config = dict(
    n_layer=8,
    d_model=320,
    n_head=5,
    n_kv_head=1,
    head_dim=64,
    d_mlp=1280,
    vocab_size=7363,
    activation='gelu',
    norm='layernorm',
    norm_place='pre',
    norm_eps=1e-05,
    positions='rope',
    rope_base=100000.0,
    rope_fraction=1.0,
    qk_norm=False,
    attn_scale=0.125,
    bias='none',
    tie_embeddings=False,
    parallel_block=True,
    init='trunc',
    init_std_qkv=0.0298,
    init_std_o=0.037,
    init_std_up=0.0426,
    init_std_down=0.0426,
    optimizer='muon_variant',
    lr=0.00741,
    beta1=0.95,
    weight_decay=0.0,
    lr_head=0.00945,
    grad_clip=0.5,
    warmup_steps=200,
    schedule='wsd',
    decay_fraction=1.0,
    decay_shape='linear',
    final_lr_fraction=0.1,
    batch_tokens=[65536, 131072, 196608],
    seq_len=512,
    doc_mask=True,
    train_tokens=755300000,
    steps=5873,
    dataset='wikipedia_en',
)
Each number is 500 + 40 x the weight over its row's rms, rounded and kept within 0 to 999. Layers, rows and columns count from 0. Numbers have three digits each. The size before them is the row's rms in percent of the matrix's.

# layer 4 MLP down (transposed), 1280x320, rms 0.0426, rows 621-698, columns 240-279
092:525495523481503446495505534535484532481498503501521502505502534507480537466540517465474510448538500535527459522518554484
106:433494541511510487506461564482503475464484491495514467420505507425521557449490529461502528572496578512531499473461488462
090:502452501557538507465523469534485527454545590466438593498505509476491474510529516517491497483432525523507449523522512457
121:496502390427529509462507564480503573542551511501511453575583547507579512565511493537458460450495546489480516541494486482
095:415539400516463495527510510481539494502471505490460450466512497458507542615511465450475499499516497471529575441495562536
092:479584457553459513517529476534493513467543523480579465511514537463475429423458611504545473473488551508570503515490501574
110:507541538477592533517521533463537552557497524486567555418569567487464479533551478448478514436557525475493429429437453468
085:506489512509547487519537536508503441506552505487496534470524499431523498449503521531454504520542460479556482473389517534
098:454448471474475540562533496524550505473584550583468520484515513477492501471448521468580495462511464531511498454501593518
088:509535513454536467514486504515518481488512531507471512419484530482529477491502489531563516450474503523522427443532514521
110:492586486482557468512494529523508493535484485459483475497541448502505491498428574468500471484513570507483439491490491529
112:583541494526509496498539490484482450489507467528438504437515457524541493484542488472500513457516535441495462478532545571
111:502437470547430502504501523528529488468522515511445526555479569483587567485502490504503456496496487484453527563499521549
104:476529515514509521488520507457474491536572486483543533431513519534427533483522454436564480490519508457433526489522501547
089:466429495468446472403448510514498439509470506513502554537503422552458582514499423499440468474472506441449503497559455503
088:524487554450498540541462509490470531504549437441514550442465474467450554472489474549554525482521434476505472501485525533
109:502568491452476507489498543568588495582546501507499532500440420553502523462569553524474540458488499475536489566520458511
101:495428464489499474520461531594442462573500521529547530558558465519515534521489492474455503504415509600540515494546505517
104:413505568503534519480419535454527465432457535467576523570477518541475542487476498445498481485520499386484547463505485516
088:486509540476478480428471538543500471548469419560548499462450460545515489422553522531483588481439511484474454526504484525
101:499491447485501507459464456527501505482526555538471488551563502484439535529511471514511518551494467502420541479531601473
096:463540531562457530497579492472515408518538454524470485454596496532509531501490456452415485560447567487528503489446496547
098:476522517491500450519429496482420513516455534482517467443554496489473511540527510440513553470494571524465506508443495531
106:481449453573478516511530470558467474544487484523506501500493517502464507537537452538450483447381542558528478538511512515
114:490581501455434541471457417528533546483562487489572509515496496498472505505509453478471483487562449495526544531511606503
078:494466422509478560527554473542428473479515518503533492556545441441577563516458488541520467540515495520549521542556491492
088:477565504526499576480458502505525482429504498462508532500448492474457533571547462541537512551511502485517444538445448545
105:477532464496541444480479534580546508431462555487477425438508470515467512527556531540447400430516500495393538521453491524
100:495494493518522503476589517493431486500542427514571499482541564559539502512505463489489538532489538464501522415488542547
091:521494462431528537436539508464535535470561474522529453430493567574496452557478476534469524440519548499526484531532553461
115:524446529529511490444481524499548521551470461610517482494368585477462466508472486439529439499483455481530502490529506437
104:528467523548436499484483555466477484470575490438443425460579447474511569502484511492471569529493518470512469498444551459
101:487520435508521569496524447425519510419487503461542511453421515485458505502534476516484525474466431503409502529545480512
104:556423471559519448518438489515492544514470522549543449562563542569497505469453492462497520451513513520487457542424491534
104:489494472490529532566474506492539474541550472557485495385536573530530502549505500514482540512556429529515473528497483507
094:512460432512476464521548513497420450495516494540447461494479540467515473526537531419492465553502441469558416513493516549
087:482493442511569491498436519480553511530498506606438428542554493480460493496553565578506550552465487501496498504566489447
087:511479557488504520461562508541491458440541513461460478506487627436483492503453418499516591459512540491555458459490538495
091:538511531554485511519472515568476495515494481531502469595504480519520445527525507505523546474530548527525469464465454500
106:527528450470562525545570551514513525494474456463444450469484508538598467533451481536482461486468470526531503482509434456
098:477462474528559455570460572496429466474431511520491444450514484538395454508428540524460600477554446422525494483499559415
096:571482512479497444489539496508518519585491490535509530483464467478523452572473460516564538433491487463481558475563469513
108:572416526550457518464549596506547496481488486493457491546472462552450475478536546497521489558511484514509437430524502601
125:433521500511565551469480549540503546532492515550490528437505481480446500498567503503505586470506457452436434436487431587
115:600540543485553437461577574528544444505474416472560519497470547530526478516474453517537524453444528478435472423443514452
089:455534494525513461432459472419458504516485547477478514460524509458501447511487406445472495515514499467471473484470464508
101:479538420497489513493543551478518503497465367532487490567507526433500479438541542510563448556480496467515475524486478451
087:478520474556461514455513481446539512485504469474561556497576516515489510540469482481476553509553485465586506489530533442
101:475489557521534484477519482498569500456506433497478541506505461521525520515500446500504488457512483442432463485495541439
115:503547589467551470532485553520521457561482509483483498526518476514467479453431495498515486445459503471505491542535520528
105:461440472465611521579426513506486471555539509466425469463484457507564533490438480467435478534530475487494475462503488510
083:460462493467525514502522481523579544467523517515506487491527525501513522510525480482496455479496635449524523512473500579
100:548525466507523503531489500486486580492517530523522531526485429545500468429475476509526530504471463524423496519576536509
113:514471504550537446593509488489472557452534476543462470481503470432472515503462518480546507562446572466499516467530547566
084:485581545510465531531536587477487431510513529536472554421499498460511478530466516503552557503543429480524439556530506485
116:489404550515457485543475475503520561501544587488483496477483493525438431430456484490457517533539538458484504543499436516
089:486600474528478527453457479442505429515489474492595496581529453520478496498500492451474516473499513418471600540476472465
090:501510593494444499450539519552543539470458552510466435548505508510501597403435513486482528447530560455526522496477416526
084:546515517423490505534491414561472516606502555461500491511553510489529462545534529502570545487460491473463480500537531411
101:467475461458431543553452529555441574499486478513425575517444506469525493540482478524477559534410506469492467471480517513
107:430487496497490412495459457474478431528436558508473614425474525543471557489490433540455530531524554558513442438532540544
107:545458535478380485558476528591490532541545520555516515435503495475477463562507521512476536488479499547471519482485461509
103:617485464586474569488485466508539425517435563510540516522501507421496458483471447481512508454526525426494459568448496482
072:439457582525449570552494517483504589485512508454495525523425568492481527553590550470555481521540490487523538541493532467
099:430577430454460520509527497553494549478481529493553474488520493517473477508503517532500513468526482451559503471463488556
103:534499520530592428551478504529439455477496460555497494557535410501464553415441561514551416501536468573469398480538538502
104:526516412554439476517527554502487508528525588498554429489503449487488543491537471488515555501483458477491535534575519552
101:482521437414454471530453516491478486510493479495501509455452485470541528427456426477389471510485539559476508493505534490
095:354505434456509470512539559516542495491523434534491400481511488439545527528531544447454438527545556504576471507547534548
118:582573505517467441470527525512535485567501497506429556543595515471440586491503529498521464484444538517518430419527501476
101:592448467539469546507422501542493486549451482531471435449474418458494493519566535535506445443428506486426476513487461576
103:475474420550450430596498492541500456492499516592489487623450488554523525513561472501429472489566591465552465507427516459
094:431512537509503513474520418462547477522551582527482401479483475440520394428585439549504479512477477520494519561498481497
111:483493509507467452536445505545477527487465532412506477505626514408537477494493491483491556458500468519509499478570396551
114:470485498414542481557463552524425480502417541531447495510489472512561443476476493520471502431472425459528579558498562457
096:464528456507524539493529522486523536474419486540417492483549580478415496522442492522610467486533491508487500509545494484
127:485475461408542486445534554527457504557449561487498528517452469537405479557501498511508547553522559518442606486497519483
110:421484489491477433491461447563547515431505483528526460490488535513566440541481607437486473481539464547497478526532567507
# layer 4 MLP up, 1280x320, rms 0.0426, rows 622-699, columns 240-279
101:457469531532460480505505553500449445538454451509525568536458561507541531476465536567452557461479462479512474406558491493
088:515543535496411522511521477435462493494505447585538448475491497545516539511466540535520455475524428546500520498460530498
108:526415449449536498478531511485564588529487523423562492560546449499590480484554525531547485535483513596508494499499461552
088:482479515561470506486487483488473525443524518507495418568469427556518532488509510473484482488456462527550487515539541534
092:517451513477598458497443507434463526577461458488479489534486512571460530630569436540480513497480491458449527477517551472
107:531536501350529435549495493483465499510504501489437484412518542457449535472469527503525517482524461504518550480456547433
081:465472487480538485465503505444594459525536506539489441484513509499446534424492479539464417575538433443538537492490524527
097:492458535458471471514567520463483579527424550499476505455495482458488512496542523464535480458552474483526477635532546500
094:479487479474487488527560508510534439513494478557474530552565431543429530528497477554443525560486551504514546536459426537
102:521500436479503573563533537480461513496516530548514470476480490510474531490485524495455549500453521537488481475416518486
106:545493492452475433519577538434485445568528482544483470504512511446479470462539520524497413518455536484487496498552499524
107:583462525416485551552438500488439521547534499474534452529535553499512461466486480529486512519502609519538503522463373493
107:563494424555476488527493533477530472431543547477479544576544533476539534499465521449405554514532453516460462520430546502
088:498556519500602524470590503485549483536547515441596507494503550460527542492472518462491478543429544508608459534451548415
099:548431451576550511457456548498495468517473455528415448526499555454477525483556525496480521501490503477529477477482504518
108:487493495498483492502531497451531491524484638464539494525506422473550573497478543458470522432537489517536446511443535514
109:486504527483421595492435421544517423519501448484466581487527509515582565454496494444520472507497479383538425405515553430
091:489468560529564510517399566404504568514531478424480492477481482523488452423522577397477489490522506491508540499500481465
088:515468525522481492561465529535472448462524571483420527497528547467570632541491511449517481515610507493531518505485502521
108:436448643506451483473408489505466454503494532489537506445469563557491467471485520498530562504550522540454601494449425535
103:518512479444531466484525518522466522559472548578512438547499473462543555548411533507509538476497501494544502477487460446
103:497513543572459570433551451481535491547570523478560544559484495467574482460493577448598522386536513485550457511598504454
103:515419536537444528520521503498521488483488515487492412495538487541499487507529579517491529493484511458470566482451503514
115:527569545459529478462541522496583465454592540544477486540507420504460464513522527436531478500523401433511490528490521496
077:411468580522428476498487490543511471533525480567486483415455533514469409536535522439405504499487517505491529440427544510
090:507514501466554481493505476508457439488551535482508457509544505440512430573487578474522474483474470502489488432452522437
102:456503562530598501509435457534505426507487467503530489493440486465506504510555501489481484493465560531528570528542467436
095:475530482523513469474455489554419539547506444473461501487464515409507519535524483445522505421506505558407483511578521438
094:492498543551456528551466514496489486435488534580489591573498482503478579435502505476527513539489476509451468501459434477
110:505454486510457496438483478493564460504506540523460497520402561544531541500436531526529445531481492518439507624430529468
100:495511499457494535478514565532507519499451488495505537551490480436491520431483534492523499491528553479469534505443462489
101:437557486542543447581469463543524469461479582470555448457511456443483531544546526460436587456479486506540526490510535467
101:439562466503584464532508485494480537554498543493480518485521462443499553514448471527503522514502441513479528480493508560
104:551538439470457544483533523530486490463458587549528464501546491512503478521514532501585487487547516500547458495500579479
096:438491523516474495450499426572553571497535489520510510513523440502511466531471467521485457471516543583517506488493427451
093:587538525436492486498533439509491458440491553418493463481543450487476501501502450496496486481515585542439459558531538525
093:533485493460568486512520460547511503456544450571515526538527459518450542501495570503514465486497472566509514508414393489
091:445485438544478481458503465468501453560518461494466501430582463513450540524466545493457467488433472466485597467560551495
111:520538511458478469465457483562479431518574470494461530609457453530516519538509512436446440439530490514492542529460503543
092:502497544514495504505517416414513528553456458520402537526551520485545542550383474524533430458467491509553491451507480474
097:498426451537490541462506426393527496472451513540544513534552531484547509519549537534420373490527584528516520504467468554
101:454512465478493507533493462486558463520501471511482486525530463542394519583509489517495512462428541454522523498504612543
102:483496505509595555498552486417453525542540510516524519479515525472493475453530511495533574471514576520431466471495428532
108:508569534500490548456406468503493492483488448445546464520431455468497473520426552581516470517475484482466470536448459472
095:479503525536459544466552468501524515477469509512494505479501505495469477440568533503505517508530531507486525527567539542
106:489527481437508483498496410508497495516516562457444468555469520517547498518471539545540469498459481532500627421487458556
089:461493446468559454539509506499568491442457549527417487527540466452501508515526500630513455542436528543491528523501445489
096:512460517502445429503489481508516452516524432501517569519556625548455540490505468465443461463522578486512543439532530524
109:575519499441454478494516486580475453543436518504459453523553497459506528500460492453458479446469472536508493461475448531
106:497496515514529491553501412455498508566473543476541546546443463482570518510432511467523457522488450530495496468505600569
085:456449496482546521512541517528514531434511481456488456453499531582588456422491535495447525494514487469505457500482475544
103:524489485526490602519510508529551535551509517560494463531553517436500453468491515477533490516524514486452512475522481462
102:486497441468516469508457567473402440456508543448482560485577487505491537503495496504472528485517461554549470500517509503
086:503523488394526471521581513550485515488527489510536520519538506566513490469449469577522527539492491500457456552549434509
110:505515540546493470518505497537531477428516535474433465526519542481502473426531432536453535487530532525443502479536536552
097:449456486519518473483500518490501480451441488512464505471478545481546516491540455527557510499515498487517565452499527535
087:480554471530566486475495482454474484542508484540480534541434532479553477562484438530560476543489460580496475491485563436
093:471497487533496513457506544430564509450523466510531500550423500538503546495431478484453430521555500505548475493443495608
103:464534463507549529512554503518464497531508446460523532505492541560510487458557547486461504568548544494573525501498465433
096:565464509507556582547529543435496483497474447452471494523573519485502490484532492455524455565501486577448467454551536508
099:536609466519527551536481493475494454490488517508514533509473486527481473496422481514569593463565494570518561516489484480
107:518504509531451562480478565515543418423484522539483486482521538570468500451444395539476507481510540485521540448486543505
082:548498458555511468483492448486439488452478543595482543452516478547481472545451487514419466506574485517499554499501522508
101:442496458519551453473530447431435528451501535485446475502554549465498487543468450500490467545525492529423476437475519467
102:485561438509452555496472498496561482465504496458538521395488464516472491469484450489550451517444464470475503523505505506
097:507470434456494529488475434531543511472512489506477487549456481451501471490480466493474469491496426495487562505418515511
106:506416464481510510450537473507495550489486472487541465491501498465480572561549486531465467504549542514469526464494502494
089:534487429473504460536512478552549467512513499496488587462441480443597484500564522539438507470457547560470533555503480547
113:525527529515398520480522462425498496512472514525447539537505518475450518473481565481556485448452441535527502512522449473
103:550537518545435529487622496487411537567457528506525462548482526394480467502561499502517520488548478480499457506547499501
094:534463549499479479496490468545460509429529445392528559497554558473494480511447536486483502437459481490403527523506513478
099:545467510467505546556537523535413454502521434453486541478475497514511541500497472452522466492496423484519462535507530517
095:516488483456598439518424527484396494476564483529480515439434484618490494470500523488482525481559463532464467491476555522
108:472458525524530487476520534491438402461506544457456550485475523505505579500412571524439468512520488463525505445542533504
099:510548572502458497455517501522434478568515534530512458511516514558488467521536454468480532501473511471463412470496466520
120:503432478506492497473448483515418493616476525437511528510427540499413511544530549534546488548487512575420536489548529451
109:522477442441510478517435535551529469515478446421493482533518525530545526478471484512478509476472507472525443511502451451
097:435518490544527492550423546526505518498490580484574492457528452514403544532528528492486490489480514473517472490461514530